python train.py --n_layer=12 --d_model=256 --n_head=2 --n_kv_head=2 --head_dim=64 --d_mlp=512 --vocab_size=3412 --activation="squared_relu" --norm="layernorm" --norm_place="pre" --norm_eps=1e-05 --positions="learned" --qk_norm=false --attn_scale=0.125 --bias="all" --tie_embeddings=true --parallel_block=false --init="trunc" --init_std_qkv=0.0271 --init_std_o=0.00553 --init_std_up=0.0271 --init_std_down=0.00553 --optimizer="soap_variant" --lr=0.00716 --lr_mult_o=0.863 --beta1=0.95 --beta2=0.98 --lr_head=0.00545 --grad_clip=0.5 --warmup_steps=200 --schedule="wsd" --decay_fraction=0.519 --decay_shape="linear" --final_lr_fraction=0.1 --batch_tokens=32768 --seq_len=1024 --doc_mask=true --train_tokens=117800000 --steps=3595 --dataset="wikipedia_en"
Each number is 200 + 30 x the weight over its row's rms, rounded and kept within 0 to 999. Layers, rows and columns count from 0. The size before them is the row's rms in percent of the matrix's.

# layer 6 MLP up, 512x256, rms 0.202, rows 0-54, columns 0-63
082,265,219,224,177,168,205,211,201,196,228,200,144,177,250,217,178,188,245,180,231,202,192,244,196,212,112,156,201,154,249,181,167,234,156,216,189,160,164,227,141,238,239,202,197,196,227,207,230,241,181,223,257,167,226,223,241,232,186,163,198,199,201,216,146
100,220,183,242,205,187,235,190,138,237,178,191,208,201,260,212,186,211,158,217,234,235,203,214,186,139,221,173,207,208,229,188,170,220,197,222,272,176,196,213,198,182,192,221,193,175,238,232,200,228,215,191,176,183,159,170,213,221,163,238,206,181,219,188,211
104,211,204,153,195,163,230,177,179,224,172,197,238,242,239,194,188,220,216,204,218,215,205,148,209,168,191,184,187,224,158,207,185,194,256,194,181,197,227,143,213,262,210,215,215,227,186,218,177,173,227,232,186,201,186,213,197,217,228,218,176,247,171,205,245
090,177,222,161,218,178,220,183,218,173,143,238,137,272,225,171,187,217,204,199,147,154,178,142,216,200,174,251,212,240,235,176,235,142,260,175,192,299,205,216,226,168,164,213,189,198,190,234,209,214,252,223,176,179,209,237,163,184,250,208,174,161,154,161,244
094,152,203,254,221,223,199,254,235,216,185,192,224,251,233,179,241,180,223,220,153,229,200,235,237,179,174,165,181,170,198,175,194,166,247,191,121,180,243,223,234,165,162,227,207,208,225,225,161,196,200,113,139,125,256,177,207,201,186,241,189,164,178,257,148
114,193,209,178,216,189,213,178,191,193,257,210,256,193,154,190,245,203,197,221,141,238,243,176,255,160,209,194,181,206,215,179,234,201,208,218,198,246,225,217,188,212,177,244,243,147,189,206,169,262,195,234,159,174,261,232,169,247,198,221,177,172,213,186,163
116,248,215,188,157,172,240,164,183,142,215,236,194,155,191,213,209,219,236,214,189,163,239,114,234,185,181,161,175,216,158,119,236,177,255,248,270,184,243,190,156,196,237,202,217,214,207,205,281,218,236,246,176,145,239,167,164,170,148,225,148,175,178,180,224
107,180,150,250,186,233,164,165,198,206,233,233,194,135,201,165,227,241,214,208,212,196,182,171,206,173,182,165,222,229,151,248,224,202,217,181,180,223,232,246,205,144,168,246,194,214,185,188,249,210,199,195,181,142,143,243,225,216,221,143,226,183,236,225,206
103,219,247,175,197,203,160,208,174,235,208,185,183,242,162,178,180,193,250,191,193,157,242,178,184,186,240,217,155,196,131,199,181,185,223,148,213,144,210,177,206,211,170,240,243,165,208,208,176,214,232,175,170,157,190,155,210,231,171,226,141,157,173,221,176
101,218,214,221,247,144,227,170,209,186,207,182,201,219,224,150,207,157,174,219,139,203,179,168,196,166,193,202,193,165,180,160,202,177,184,199,216,223,163,219,258,286,190,188,231,227,206,247,198,176,229,169,183,244,177,172,160,212,171,194,225,132,205,219,155
093,180,183,203,186,203,221,172,198,202,210,251,189,274,154,135,227,235,203,169,210,225,259,235,233,209,165,242,203,122,226,199,240,222,234,197,204,214,208,169,221,123,191,241,209,206,177,228,184,220,185,230,249,177,160,192,183,195,189,204,170,207,221,201,191
104,200,162,242,205,207,179,200,162,213,249,165,269,182,198,194,205,224,233,232,247,263,132,196,228,201,201,154,215,213,235,173,128,217,178,233,194,192,164,198,175,185,222,202,201,212,225,161,205,205,250,208,186,204,229,190,195,152,176,213,220,152,185,193,205
096,186,184,212,186,154,225,160,221,244,191,244,228,195,203,232,173,229,196,255,232,194,180,188,147,197,246,218,261,192,155,247,253,177,171,177,221,229,227,201,218,189,189,192,197,221,160,251,198,207,236,168,272,215,172,195,189,167,178,228,203,198,234,246,195
096,223,174,222,233,200,201,179,209,175,145,198,186,155,190,153,183,190,205,177,203,205,158,264,192,260,240,203,228,183,179,193,228,231,222,198,163,132,200,162,203,264,190,264,242,162,180,235,223,213,224,207,175,212,147,221,131,221,252,239,200,200,209,154,198
097,247,227,197,208,215,186,199,191,190,209,170,157,219,197,196,192,255,230,243,158,232,200,182,192,102,179,172,176,238,219,228,177,181,160,208,241,174,142,214,202,198,177,183,201,209,207,190,159,242,228,223,211,224,179,207,162,164,162,245,215,205,157,165,207
103,270,230,197,171,221,173,200,180,256,234,203,239,156,183,159,170,233,204,195,171,218,137,207,222,198,226,202,176,199,226,177,154,138,166,178,261,197,164,221,216,151,200,190,172,190,128,246,178,241,211,207,206,236,181,228,216,224,219,148,169,140,190,147,211
116,228,235,196,203,211,174,169,194,188,135,155,246,190,220,176,218,227,277,250,176,212,209,182,189,168,184,229,245,233,223,191,209,196,235,203,211,214,229,237,176,208,197,237,233,240,162,161,144,229,166,165,208,207,238,163,165,196,204,232,250,237,132,174,200
106,216,235,239,278,235,162,165,197,184,178,206,220,202,156,181,205,234,196,214,225,200,171,179,227,187,231,215,197,210,195,164,224,199,198,218,203,209,269,210,215,230,185,262,183,198,197,203,171,181,179,122,154,144,216,220,206,239,161,262,173,207,220,239,202
089,173,190,223,161,141,186,160,194,140,134,189,214,214,159,188,178,176,227,205,162,188,237,173,232,249,218,201,223,190,218,213,154,193,183,188,158,145,228,180,278,214,194,185,234,187,166,229,138,209,279,215,198,198,182,202,190,184,200,190,242,216,192,218,208
094,116,202,250,186,250,215,221,143,221,209,187,217,179,166,174,170,182,229,193,175,222,251,193,245,135,225,145,179,227,237,227,232,206,213,228,210,131,182,214,177,218,259,193,247,143,248,219,223,170,193,180,240,185,132,223,237,213,167,182,239,160,160,205,133
102,207,166,225,210,225,165,171,217,187,243,146,204,197,206,189,238,195,178,256,176,246,218,214,200,207,178,167,247,215,246,226,179,133,224,168,155,192,274,188,174,188,242,186,201,222,231,194,220,179,189,220,256,207,176,208,146,159,200,181,188,187,156,137,207
103,194,200,205,164,177,241,238,205,202,140,202,220,172,174,187,188,192,180,183,176,142,203,235,211,195,199,152,190,223,205,189,278,192,215,208,217,178,225,197,208,162,225,192,219,164,258,210,119,163,201,270,185,211,169,199,188,151,175,189,191,202,206,173,168
094,209,155,165,192,181,208,189,193,197,218,205,130,147,217,165,163,211,207,168,212,173,229,187,142,205,214,133,212,227,202,191,161,191,188,241,201,215,171,197,200,206,188,160,208,203,224,200,273,196,138,216,204,193,210,188,216,177,242,204,207,256,233,165,259
096,189,217,162,202,212,145,194,254,273,229,199,209,192,227,176,161,256,251,217,163,207,178,143,184,191,224,182,209,181,189,115,223,197,247,177,218,177,202,203,192,253,207,193,205,201,221,152,187,249,171,215,206,162,195,125,238,242,181,159,194,189,221,179,194
094,160,158,191,181,219,207,182,199,155,224,237,192,170,203,172,154,283,226,216,204,226,186,235,228,195,164,195,166,163,126,232,212,218,199,227,147,214,214,207,217,211,228,215,222,215,155,233,147,216,200,189,149,204,193,208,207,199,233,207,185,153,175,177,243
092,252,217,177,184,212,201,212,178,174,166,211,189,204,219,157,211,236,191,161,230,174,222,184,213,194,154,152,168,222,188,225,207,176,198,266,248,177,205,253,183,179,175,267,192,194,225,162,219,162,214,257,164,184,192,169,212,190,162,230,189,279,195,225,257
099,137,166,174,178,194,184,181,170,211,216,215,196,150,209,199,199,253,225,247,229,215,158,205,201,147,163,210,183,169,237,220,212,167,235,232,228,131,144,236,190,200,202,260,197,117,179,159,188,210,150,191,220,253,203,187,208,241,218,211,109,218,184,197,193
099,189,207,205,216,184,125,173,195,168,218,206,169,255,218,166,182,176,237,181,169,205,247,214,199,222,175,171,237,205,179,169,180,249,221,197,220,219,206,253,251,248,195,255,241,214,215,205,224,208,177,225,209,242,196,175,238,250,225,211,152,200,181,208,181
092,229,182,183,209,228,229,186,237,161,218,207,191,205,109,216,192,233,234,160,143,224,199,191,163,182,222,192,203,221,211,193,230,223,239,209,208,233,176,191,292,159,195,200,186,262,189,189,174,221,131,190,213,241,217,154,223,152,210,172,200,108,197,190,209
123,222,258,222,207,192,208,208,198,193,212,160,276,170,205,212,243,207,178,205,218,201,226,245,185,159,183,167,179,211,221,132,183,186,199,212,238,198,217,249,209,209,251,249,177,173,191,210,207,222,267,228,194,118,217,199,153,187,164,190,161,143,171,217,220
097,212,202,221,269,226,212,183,126,179,177,199,190,208,217,183,200,192,167,200,204,170,165,187,239,176,189,161,250,144,261,151,165,193,223,245,188,259,211,167,215,245,209,253,187,237,195,164,210,238,172,234,191,205,176,201,202,119,203,195,106,186,209,207,276
102,227,205,123,178,164,179,221,193,176,210,183,212,226,163,209,242,213,183,180,209,193,227,175,189,239,193,186,178,205,203,198,171,184,223,211,204,175,247,226,196,200,159,217,217,268,241,210,259,269,204,209,222,183,204,170,251,231,199,229,186,184,246,230,224
091,191,202,204,169,248,193,178,230,179,212,232,179,156,199,162,213,208,221,203,194,207,227,197,163,220,192,257,240,149,180,155,190,222,190,189,205,192,255,282,173,245,160,261,251,223,233,167,160,180,219,222,232,266,238,172,247,189,224,223,165,145,254,196,220
102,165,197,219,189,227,192,206,200,239,223,227,184,169,171,238,171,213,202,175,187,185,237,234,189,247,197,186,209,194,221,174,237,157,202,192,187,219,160,185,141,211,206,188,243,186,159,213,201,202,164,135,205,196,188,187,191,238,114,223,226,149,208,177,205
101,224,188,217,128,196,189,193,225,188,210,224,187,187,227,200,134,234,149,206,167,178,147,214,191,193,132,240,160,213,184,229,203,239,195,127,162,186,216,207,131,255,156,179,188,244,188,133,214,195,229,253,198,220,222,183,191,212,172,188,205,155,232,276,170
105,188,230,213,180,195,145,211,191,181,178,237,232,208,165,202,192,209,186,156,200,186,223,229,200,193,211,178,206,204,239,161,179,228,167,166,208,201,225,182,210,262,198,233,135,256,209,179,181,268,161,191,146,180,199,189,223,241,220,200,238,199,168,186,213
097,215,208,231,168,210,220,243,203,206,225,172,169,142,201,178,203,165,192,198,191,176,224,192,214,136,154,197,206,235,208,221,190,146,208,234,202,209,185,175,225,171,207,216,237,205,152,273,173,205,192,219,189,158,185,186,214,148,176,198,143,227,187,175,206
084,133,166,273,185,150,180,163,183,274,209,224,198,164,213,202,163,229,230,186,153,190,210,199,170,232,207,174,248,161,211,188,172,197,209,110,185,175,190,179,205,222,203,193,229,229,205,231,262,171,248,219,183,235,187,224,238,170,216,229,183,191,183,187,234
108,192,146,247,175,175,158,158,190,199,209,176,205,224,198,145,208,216,191,187,197,236,169,224,168,223,182,200,200,207,218,194,162,193,217,192,185,185,192,154,184,162,170,226,222,171,210,170,183,190,226,177,240,233,212,207,181,182,229,173,305,156,235,226,193
108,251,185,208,224,192,184,207,152,166,208,167,176,217,199,214,181,236,150,181,202,203,231,234,177,145,215,135,215,202,220,196,202,183,172,150,210,200,222,167,206,150,180,218,238,190,185,227,251,189,171,224,218,154,167,185,190,206,128,247,208,165,152,208,225
089,197,208,231,225,216,217,166,188,174,161,221,228,183,204,222,252,234,180,203,213,199,248,218,200,183,214,181,200,210,242,129,214,155,211,218,235,211,231,179,244,233,196,198,204,217,229,210,196,210,166,184,214,164,180,159,192,196,212,205,221,139,217,181,181
103,187,191,196,200,209,200,233,127,225,206,213,151,194,234,211,168,211,198,213,252,144,160,198,152,159,191,190,218,203,233,163,207,208,148,205,207,217,202,227,154,184,163,195,244,216,236,159,260,251,203,194,175,170,226,215,212,173,241,196,228,192,191,196,208
115,226,184,254,243,216,203,163,193,219,176,204,152,233,213,194,206,220,228,241,196,268,157,167,214,157,197,185,236,200,225,205,135,258,213,189,172,201,234,169,193,213,191,195,188,173,202,183,180,239,203,204,155,217,188,163,193,261,175,246,218,208,211,191,194
099,202,200,246,202,188,221,254,183,201,177,221,208,228,181,204,180,144,203,203,243,198,234,241,166,172,185,144,205,184,235,173,166,214,213,174,190,244,161,190,199,250,202,262,193,165,207,115,202,256,171,223,175,233,217,224,219,231,253,160,189,205,192,201,226
092,251,211,114,217,242,217,187,177,203,173,228,188,242,226,155,188,186,179,180,208,192,137,207,235,191,203,210,166,202,217,176,239,193,163,213,158,221,183,226,226,225,209,165,225,190,171,210,259,192,188,196,241,215,183,148,188,226,223,224,244,150,204,196,205
104,226,204,185,212,219,221,224,229,224,216,192,221,144,170,207,258,215,152,230,166,101,181,246,208,194,124,188,137,248,209,190,172,185,205,243,197,217,180,234,161,159,219,210,265,275,236,208,144,228,172,171,144,197,208,192,242,194,143,258,232,217,187,163,212
093,281,137,244,193,197,260,219,229,188,223,198,154,175,137,206,137,193,199,196,212,202,197,186,217,213,203,189,187,195,188,166,164,223,189,247,229,208,202,210,200,153,193,242,183,210,246,225,256,170,191,200,259,152,186,199,232,187,213,180,169,187,213,177,186
107,218,229,229,211,218,230,184,230,249,187,190,210,216,250,192,248,156,178,220,225,178,232,230,223,264,205,209,243,217,168,204,159,195,199,234,212,170,170,207,193,198,185,225,288,197,212,163,170,193,211,170,216,156,166,189,174,207,154,150,209,189,196,191,124
096,178,156,190,199,171,182,146,190,214,241,186,229,187,128,216,183,175,209,215,206,197,285,234,228,166,168,222,218,175,212,180,169,196,229,279,206,197,241,207,215,223,234,265,249,194,191,201,182,207,154,222,178,159,176,208,194,226,205,198,175,253,211,187,207
096,188,115,221,176,192,218,165,239,245,190,179,201,171,226,272,215,187,219,241,239,231,160,202,217,221,217,165,205,204,206,226,206,163,200,168,210,223,197,146,252,194,183,199,208,214,153,209,185,155,215,189,252,174,176,188,191,229,195,173,153,215,220,192,223
109,177,156,218,189,247,212,176,155,259,191,173,225,162,192,172,244,216,227,209,181,225,178,194,180,198,164,170,161,250,273,240,242,229,235,195,160,237,254,130,249,185,226,237,188,174,168,202,182,231,181,171,226,152,262,205,200,221,159,201,244,172,182,186,204
095,180,197,248,239,222,206,192,170,195,127,196,104,222,167,196,195,282,177,221,201,213,232,196,166,202,222,174,154,143,245,168,178,168,215,222,201,169,172,250,194,220,141,203,211,215,201,208,168,186,147,153,189,223,257,209,201,185,182,146,235,206,215,197,242
108,220,194,198,199,174,222,157,178,213,157,222,214,207,227,171,194,202,264,244,152,191,167,234,208,192,262,180,240,268,199,191,236,136,243,194,207,242,199,252,197,182,207,246,188,209,211,124,220,181,239,197,230,249,243,195,200,184,238,183,215,182,218,246,208
095,215,224,243,165,201,141,162,197,185,146,189,229,224,171,149,169,219,221,197,221,216,199,208,268,210,259,195,233,214,166,235,170,265,236,199,141,168,169,253,222,261,208,196,218,202,145,252,223,181,184,207,179,180,174,195,198,247,212,199,150,219,230,180,249
078,185,215,178,190,219,207,296,160,286,139,215,134,164,185,193,221,138,172,210,178,174,269,164,160,171,173,217,195,162,141,198,218,233,225,160,205,228,213,179,174,192,161,220,178,217,225,235,201,206,230,206,152,184,207,193,229,169,183,219,145,146,233,182,130
# layer 6 MLP down (transposed), 512x256, rms 0.194, rows 0-53, columns 0-63
086,220,173,173,188,244,198,232,233,190,235,219,256,240,166,162,179,206,199,165,188,241,186,203,227,212,230,196,195,203,218,255,200,156,152,226,191,197,180,221,198,220,218,196,204,162,209,233,180,207,151,234,180,145,288,224,169,195,178,208,252,197,135,166,214
103,238,208,199,203,199,198,187,208,224,214,135,189,228,199,230,192,201,208,236,249,262,163,154,173,200,193,196,224,126,204,199,214,219,168,161,206,174,201,238,200,192,194,176,183,177,169,188,126,171,226,194,205,238,175,243,235,229,230,130,210,176,193,165,215
104,212,199,171,212,215,197,169,157,207,268,179,190,218,251,212,247,158,236,184,173,194,176,164,193,212,206,195,188,169,233,214,169,197,195,207,144,215,237,158,198,197,198,230,195,165,204,193,248,220,178,216,148,232,162,231,190,219,239,193,155,205,197,179,235
096,216,173,174,199,228,198,171,194,176,211,172,171,174,211,206,206,251,218,187,201,224,268,152,201,192,171,183,215,179,260,175,220,197,172,176,218,163,165,185,259,227,161,238,201,213,222,191,228,222,157,193,207,176,205,255,189,219,206,274,189,239,203,227,183
087,189,185,195,145,167,181,164,206,163,212,213,188,198,151,202,249,124,238,221,234,159,163,184,211,187,200,163,136,197,218,171,199,176,188,233,240,229,171,283,246,208,154,210,233,207,170,198,222,201,229,157,194,191,161,226,234,195,192,203,190,204,175,180,188
108,197,213,144,215,193,200,183,213,151,219,216,181,187,216,254,221,205,195,204,186,174,240,189,187,188,211,233,164,172,251,214,179,173,203,171,245,191,254,146,190,214,163,205,212,191,234,185,229,204,152,222,197,206,205,222,182,175,179,226,216,200,147,112,189
115,188,244,201,207,238,179,192,179,153,225,234,217,241,202,170,182,188,224,209,239,175,177,234,169,247,218,211,198,196,188,216,198,191,233,159,210,220,202,210,199,224,250,265,119,156,219,192,215,199,233,162,159,188,181,246,214,188,205,177,242,218,171,247,219
100,209,215,203,190,185,180,207,176,161,202,185,205,210,238,169,176,201,219,204,220,202,188,196,190,196,217,239,207,207,198,182,221,239,210,213,219,231,210,182,166,222,177,186,228,214,113,264,216,215,147,194,221,156,187,180,198,235,162,164,197,239,158,133,223
106,153,155,177,218,157,185,178,191,264,199,178,244,178,217,176,198,181,230,241,161,210,243,191,200,228,220,178,207,213,185,183,175,207,235,167,204,169,250,164,188,202,185,181,228,186,188,143,210,229,218,219,196,157,205,237,229,194,125,191,195,234,106,208,176
101,207,236,197,207,169,160,161,193,203,154,183,184,235,237,144,149,178,214,181,233,193,174,152,180,212,175,163,214,165,145,186,196,184,236,166,218,221,229,232,199,214,242,190,192,220,231,255,227,183,249,176,206,198,158,187,230,203,206,201,232,183,188,218,192
095,177,256,234,177,182,226,195,217,156,201,119,227,187,185,213,204,211,206,194,269,186,185,171,212,173,141,209,227,155,256,276,228,220,188,163,255,210,161,222,175,191,220,210,203,169,244,207,228,196,226,211,208,167,220,215,176,165,192,240,148,207,185,209,226
097,207,193,205,243,152,175,205,215,232,194,260,228,183,179,200,202,225,291,208,224,205,180,108,192,165,237,220,206,163,180,197,192,190,212,244,199,173,196,189,201,188,118,170,201,168,193,204,201,198,232,200,182,169,132,235,228,191,160,166,189,207,180,162,218
101,179,162,170,220,178,184,155,200,154,153,202,185,244,175,253,142,173,211,201,218,226,176,194,226,216,172,233,199,201,182,235,216,160,215,200,173,205,257,181,181,225,197,147,190,188,177,225,176,261,172,203,223,191,160,173,195,199,198,255,177,251,218,203,198
108,175,204,191,213,227,188,187,196,186,177,177,205,188,210,223,218,232,200,240,160,141,226,210,231,240,244,208,186,234,207,173,172,213,224,133,200,243,221,183,248,154,205,220,205,155,149,142,190,174,199,201,191,182,196,148,203,236,253,166,188,146,213,216,190
088,204,180,163,233,161,223,166,192,257,183,218,175,151,191,207,167,176,160,215,249,178,243,212,192,216,153,233,190,190,174,223,154,201,199,182,207,220,210,170,175,222,197,237,238,184,259,218,216,155,242,174,225,220,150,197,214,211,137,139,180,202,219,273,186
110,260,220,165,222,192,149,207,158,158,213,230,207,180,194,190,193,181,223,135,257,123,222,241,247,214,224,194,207,199,216,176,194,194,246,218,179,177,140,179,231,177,236,208,198,170,166,234,263,214,191,191,200,171,229,206,222,174,255,189,227,172,156,227,190
111,201,205,149,219,164,208,206,191,186,223,200,207,133,227,178,212,167,167,170,169,230,202,177,190,198,269,201,210,134,266,211,198,215,196,235,205,216,236,243,190,192,211,174,189,219,139,234,181,183,176,211,217,245,250,180,200,168,207,215,134,201,182,208,220
094,203,207,212,142,185,236,252,200,170,239,153,192,193,175,183,173,241,244,215,181,247,218,214,217,162,163,201,224,190,143,228,227,205,196,194,163,157,226,219,193,240,253,244,143,217,189,181,254,257,204,214,187,188,220,194,138,215,153,158,228,196,162,193,242
094,238,251,241,182,193,195,221,224,208,235,217,143,191,211,199,191,195,200,183,256,214,202,210,212,218,160,172,210,217,160,241,162,162,243,184,254,197,222,186,211,221,181,224,197,206,203,187,228,218,210,181,226,266,211,189,201,164,200,212,190,234,206,198,225
096,171,200,197,162,247,206,243,199,253,200,202,187,192,175,168,180,198,180,184,146,158,220,148,151,196,166,164,235,240,180,222,181,176,212,197,220,203,188,239,185,199,201,171,217,175,238,213,159,207,237,210,171,179,184,199,184,211,201,207,173,218,225,241,227
102,166,267,167,222,160,166,222,202,182,193,249,229,188,185,178,174,216,141,218,197,190,170,238,186,162,238,226,225,199,214,166,166,182,203,186,232,212,204,199,186,144,177,205,206,209,172,209,162,243,216,204,153,228,192,216,211,159,240,195,166,206,227,218,184
104,217,228,214,174,203,185,177,252,169,184,177,224,226,187,215,231,218,254,212,162,222,201,237,179,172,171,243,198,228,167,215,210,137,221,191,197,180,248,221,217,200,212,197,186,172,217,216,229,152,231,221,210,238,180,189,209,181,250,168,200,218,199,219,132
104,181,256,157,162,112,151,189,177,147,159,220,222,221,186,210,225,240,216,190,213,198,235,163,189,204,162,200,254,210,239,220,184,224,165,248,207,199,201,174,135,195,197,227,158,213,189,275,201,138,217,208,227,130,166,193,228,136,194,179,250,160,218,173,191
106,121,203,152,201,178,196,200,250,230,193,202,229,233,225,191,173,185,172,193,261,240,222,219,236,207,235,160,250,208,170,189,167,186,144,159,244,165,262,211,190,192,161,156,175,214,189,174,198,196,159,234,198,213,203,171,228,183,225,180,201,218,187,198,245
093,179,223,177,239,155,176,216,237,177,179,212,227,185,165,195,174,217,158,204,218,216,183,214,231,246,174,231,169,205,171,206,202,158,155,171,217,198,240,199,199,174,227,208,211,216,232,211,182,190,194,221,220,235,148,221,147,174,222,152,155,202,163,189,223
102,241,195,162,170,227,221,257,227,225,189,179,223,160,220,190,207,221,192,221,172,217,207,248,192,206,139,224,131,209,200,207,165,226,221,226,222,208,201,214,199,262,193,247,172,198,251,206,196,203,216,198,213,256,197,187,251,202,132,193,186,244,181,174,190
101,190,208,232,229,191,195,173,255,188,217,153,202,174,214,185,196,127,173,221,210,194,172,257,213,242,180,186,170,228,161,219,231,191,227,170,215,240,172,197,226,192,207,177,257,192,143,165,221,155,154,184,227,229,222,217,246,192,232,239,184,143,186,205,196
105,200,203,200,259,205,167,162,175,196,177,212,196,156,151,187,200,181,160,180,144,198,159,201,178,225,206,191,187,172,269,176,209,247,174,209,153,217,141,233,188,282,229,159,187,209,180,176,157,209,220,210,235,193,197,136,185,145,211,217,179,200,205,237,217
101,213,121,203,241,181,198,223,209,212,192,217,225,220,258,213,229,254,260,155,246,219,193,224,249,185,179,161,200,214,205,160,209,273,233,202,192,224,182,250,189,207,217,135,216,168,269,223,246,202,160,189,190,148,249,173,183,239,186,227,169,195,225,166,204
093,208,260,242,221,211,232,194,187,179,236,197,188,147,173,167,186,180,193,164,231,189,165,172,208,192,225,200,211,189,196,185,218,174,240,257,273,260,216,172,227,214,194,170,213,216,182,201,239,212,204,204,247,202,229,246,216,250,184,239,219,239,184,163,214
095,239,181,165,247,217,149,166,173,219,251,214,200,210,249,176,234,182,192,174,168,187,191,207,227,211,173,240,161,166,171,216,238,220,179,144,169,192,210,186,135,233,200,182,188,168,203,184,200,201,206,226,174,250,246,182,170,182,182,244,259,188,173,200,249
103,171,243,198,204,186,173,195,190,224,176,180,180,185,165,214,216,178,209,160,132,167,191,209,259,208,220,189,181,172,231,215,185,244,158,169,191,239,202,192,193,220,277,244,198,213,146,212,211,217,212,206,198,206,190,216,247,225,172,220,195,167,222,187,173
098,218,175,195,174,165,148,118,263,147,160,216,163,180,199,206,224,169,213,229,225,200,190,252,211,181,240,248,161,142,205,226,241,190,245,192,203,236,190,227,167,191,188,222,200,202,239,207,195,212,219,179,211,201,196,173,192,194,243,233,254,270,240,205,229
107,210,155,180,185,155,203,159,229,210,177,199,208,201,182,223,209,230,182,149,217,171,227,164,162,224,214,236,198,184,194,176,138,138,172,178,150,224,159,197,191,274,205,212,201,144,177,193,216,240,167,160,222,176,202,234,227,246,195,217,181,186,200,203,200
098,211,269,239,158,191,181,164,197,189,213,175,171,201,186,217,179,198,171,213,223,168,262,180,210,193,202,194,241,189,222,192,168,228,170,182,188,241,170,190,211,207,193,156,168,238,181,249,225,216,169,217,195,195,179,165,178,195,241,194,218,206,175,201,247
107,181,215,231,214,190,198,208,143,174,231,192,192,202,145,216,210,178,122,206,237,174,188,242,212,183,150,194,178,214,239,220,230,206,215,209,167,256,173,190,169,160,215,176,210,186,176,220,206,148,212,222,198,167,216,179,201,177,162,185,226,163,227,228,227
106,233,222,261,169,213,152,130,167,188,180,226,222,225,191,207,186,193,182,183,183,203,197,207,257,139,246,249,233,202,162,182,250,255,251,178,156,182,171,259,223,228,195,204,202,238,185,184,182,157,196,196,156,194,233,189,167,174,183,184,219,207,213,151,220
090,211,212,207,197,208,213,160,205,197,203,188,231,159,191,169,153,232,246,201,227,201,236,148,219,168,213,202,218,212,167,190,156,164,212,208,221,226,176,217,232,215,183,215,157,188,242,155,202,175,208,168,211,181,231,204,227,170,188,186,159,255,173,241,283
101,178,169,206,239,195,264,250,225,218,191,231,165,191,223,128,191,214,207,163,237,217,195,189,192,197,185,203,214,189,206,228,226,191,192,237,186,206,225,215,189,250,218,189,206,227,170,286,181,166,235,202,171,219,192,201,262,226,188,262,182,239,286,197,223
097,245,235,236,247,233,171,235,203,240,188,204,139,158,259,253,215,169,189,202,193,226,198,228,196,172,159,213,192,153,186,194,266,190,237,190,216,179,217,181,208,192,183,175,173,182,199,193,158,161,238,179,180,171,192,221,181,184,294,214,225,206,159,236,245
098,205,232,207,153,195,189,157,167,221,233,193,195,191,209,185,183,226,186,193,227,191,254,242,215,135,187,194,197,186,246,120,186,136,138,196,181,230,233,227,249,212,248,216,183,213,155,195,193,179,165,196,201,166,207,217,198,177,176,203,181,184,180,209,154
092,148,195,157,161,182,202,172,212,179,234,235,230,202,180,214,156,169,223,178,273,166,181,224,198,229,199,203,213,212,163,208,150,177,127,201,222,219,144,210,169,231,215,143,211,176,195,170,203,133,203,173,262,207,302,197,174,171,184,187,217,218,193,177,242
110,165,199,191,226,220,257,191,198,187,164,224,200,212,202,159,180,215,235,183,210,228,200,197,227,263,206,191,281,199,118,174,198,211,226,195,134,211,212,181,234,149,192,185,181,175,194,265,213,237,205,135,185,204,163,232,262,173,215,188,236,194,161,257,175
105,176,241,226,291,224,173,251,199,149,116,180,191,224,199,234,232,245,163,250,240,180,127,154,210,202,146,265,204,241,265,196,187,209,203,171,281,228,245,154,219,172,244,241,198,200,179,175,179,235,238,218,167,216,179,164,252,206,259,193,180,173,205,212,168
104,141,207,206,178,219,146,188,169,203,204,196,192,178,141,143,180,189,208,205,177,203,182,229,219,227,159,222,183,190,203,251,164,241,222,230,166,154,198,200,184,190,246,193,139,136,177,210,204,211,233,190,251,182,173,203,156,172,142,245,169,190,174,212,267
109,203,210,181,219,213,254,206,264,197,213,214,280,186,169,160,212,231,177,240,188,214,196,201,185,145,221,196,186,268,168,247,221,193,146,177,225,192,189,136,235,219,221,216,248,198,195,202,189,187,216,173,140,218,161,212,241,209,201,189,208,161,198,206,170
101,238,223,283,167,185,241,181,199,236,214,153,224,198,179,198,231,185,177,218,215,157,225,219,206,220,259,197,245,211,195,241,239,180,221,184,160,271,192,238,164,219,189,194,226,267,150,228,195,173,210,220,220,203,130,209,209,183,179,211,215,176,137,197,258
115,179,182,213,220,212,211,160,177,190,278,188,138,212,170,189,263,209,255,197,211,219,227,233,237,175,211,161,216,150,190,187,158,213,196,179,248,217,196,239,217,160,233,217,211,172,225,191,174,172,174,158,213,192,246,243,192,205,194,216,183,196,182,196,221
101,192,197,204,212,189,200,195,160,167,180,227,260,158,240,261,193,218,263,188,174,219,212,206,210,185,139,176,211,194,236,156,151,227,186,197,219,166,206,194,210,215,243,251,186,261,202,168,211,205,251,216,204,258,225,208,138,207,212,214,215,225,179,180,237
103,196,224,178,197,167,215,148,259,172,150,156,161,189,157,249,207,213,257,166,239,223,236,176,207,181,214,184,142,214,131,238,146,188,281,203,201,150,221,214,217,181,190,172,200,201,166,248,199,212,199,150,225,228,183,252,184,175,220,192,204,194,183,168,152
104,197,273,230,201,179,192,210,264,212,206,194,181,194,192,185,190,257,174,207,248,208,219,154,221,205,230,254,190,202,190,211,202,210,219,205,216,160,175,168,182,216,203,151,169,195,215,229,259,134,215,209,189,187,182,229,170,244,211,176,242,144,156,206,227
100,197,115,158,239,244,161,206,239,208,190,180,187,213,213,248,248,225,238,237,200,202,227,211,220,183,223,176,228,205,215,226,219,216,211,193,149,178,171,236,169,179,175,136,203,244,223,206,184,275,239,228,205,162,232,224,197,249,260,140,204,203,138,176,196
103,186,237,189,180,224,177,165,226,186,235,207,212,216,225,186,226,200,170,219,212,187,198,195,210,189,215,214,236,241,228,225,176,185,149,192,239,243,235,203,197,197,182,199,209,198,221,233,229,214,218,169,214,237,224,193,183,246,208,236,190,195,224,238,233
106,194,178,186,193,220,234,271,192,174,174,187,184,255,182,195,251,182,193,189,214,192,183,239,202,121,146,227,225,175,226,248,185,188,190,160,243,171,199,199,186,176,269,212,213,197,171,189,158,193,235,240,197,226,206,222,212,204,201,216,237,247,188,222,152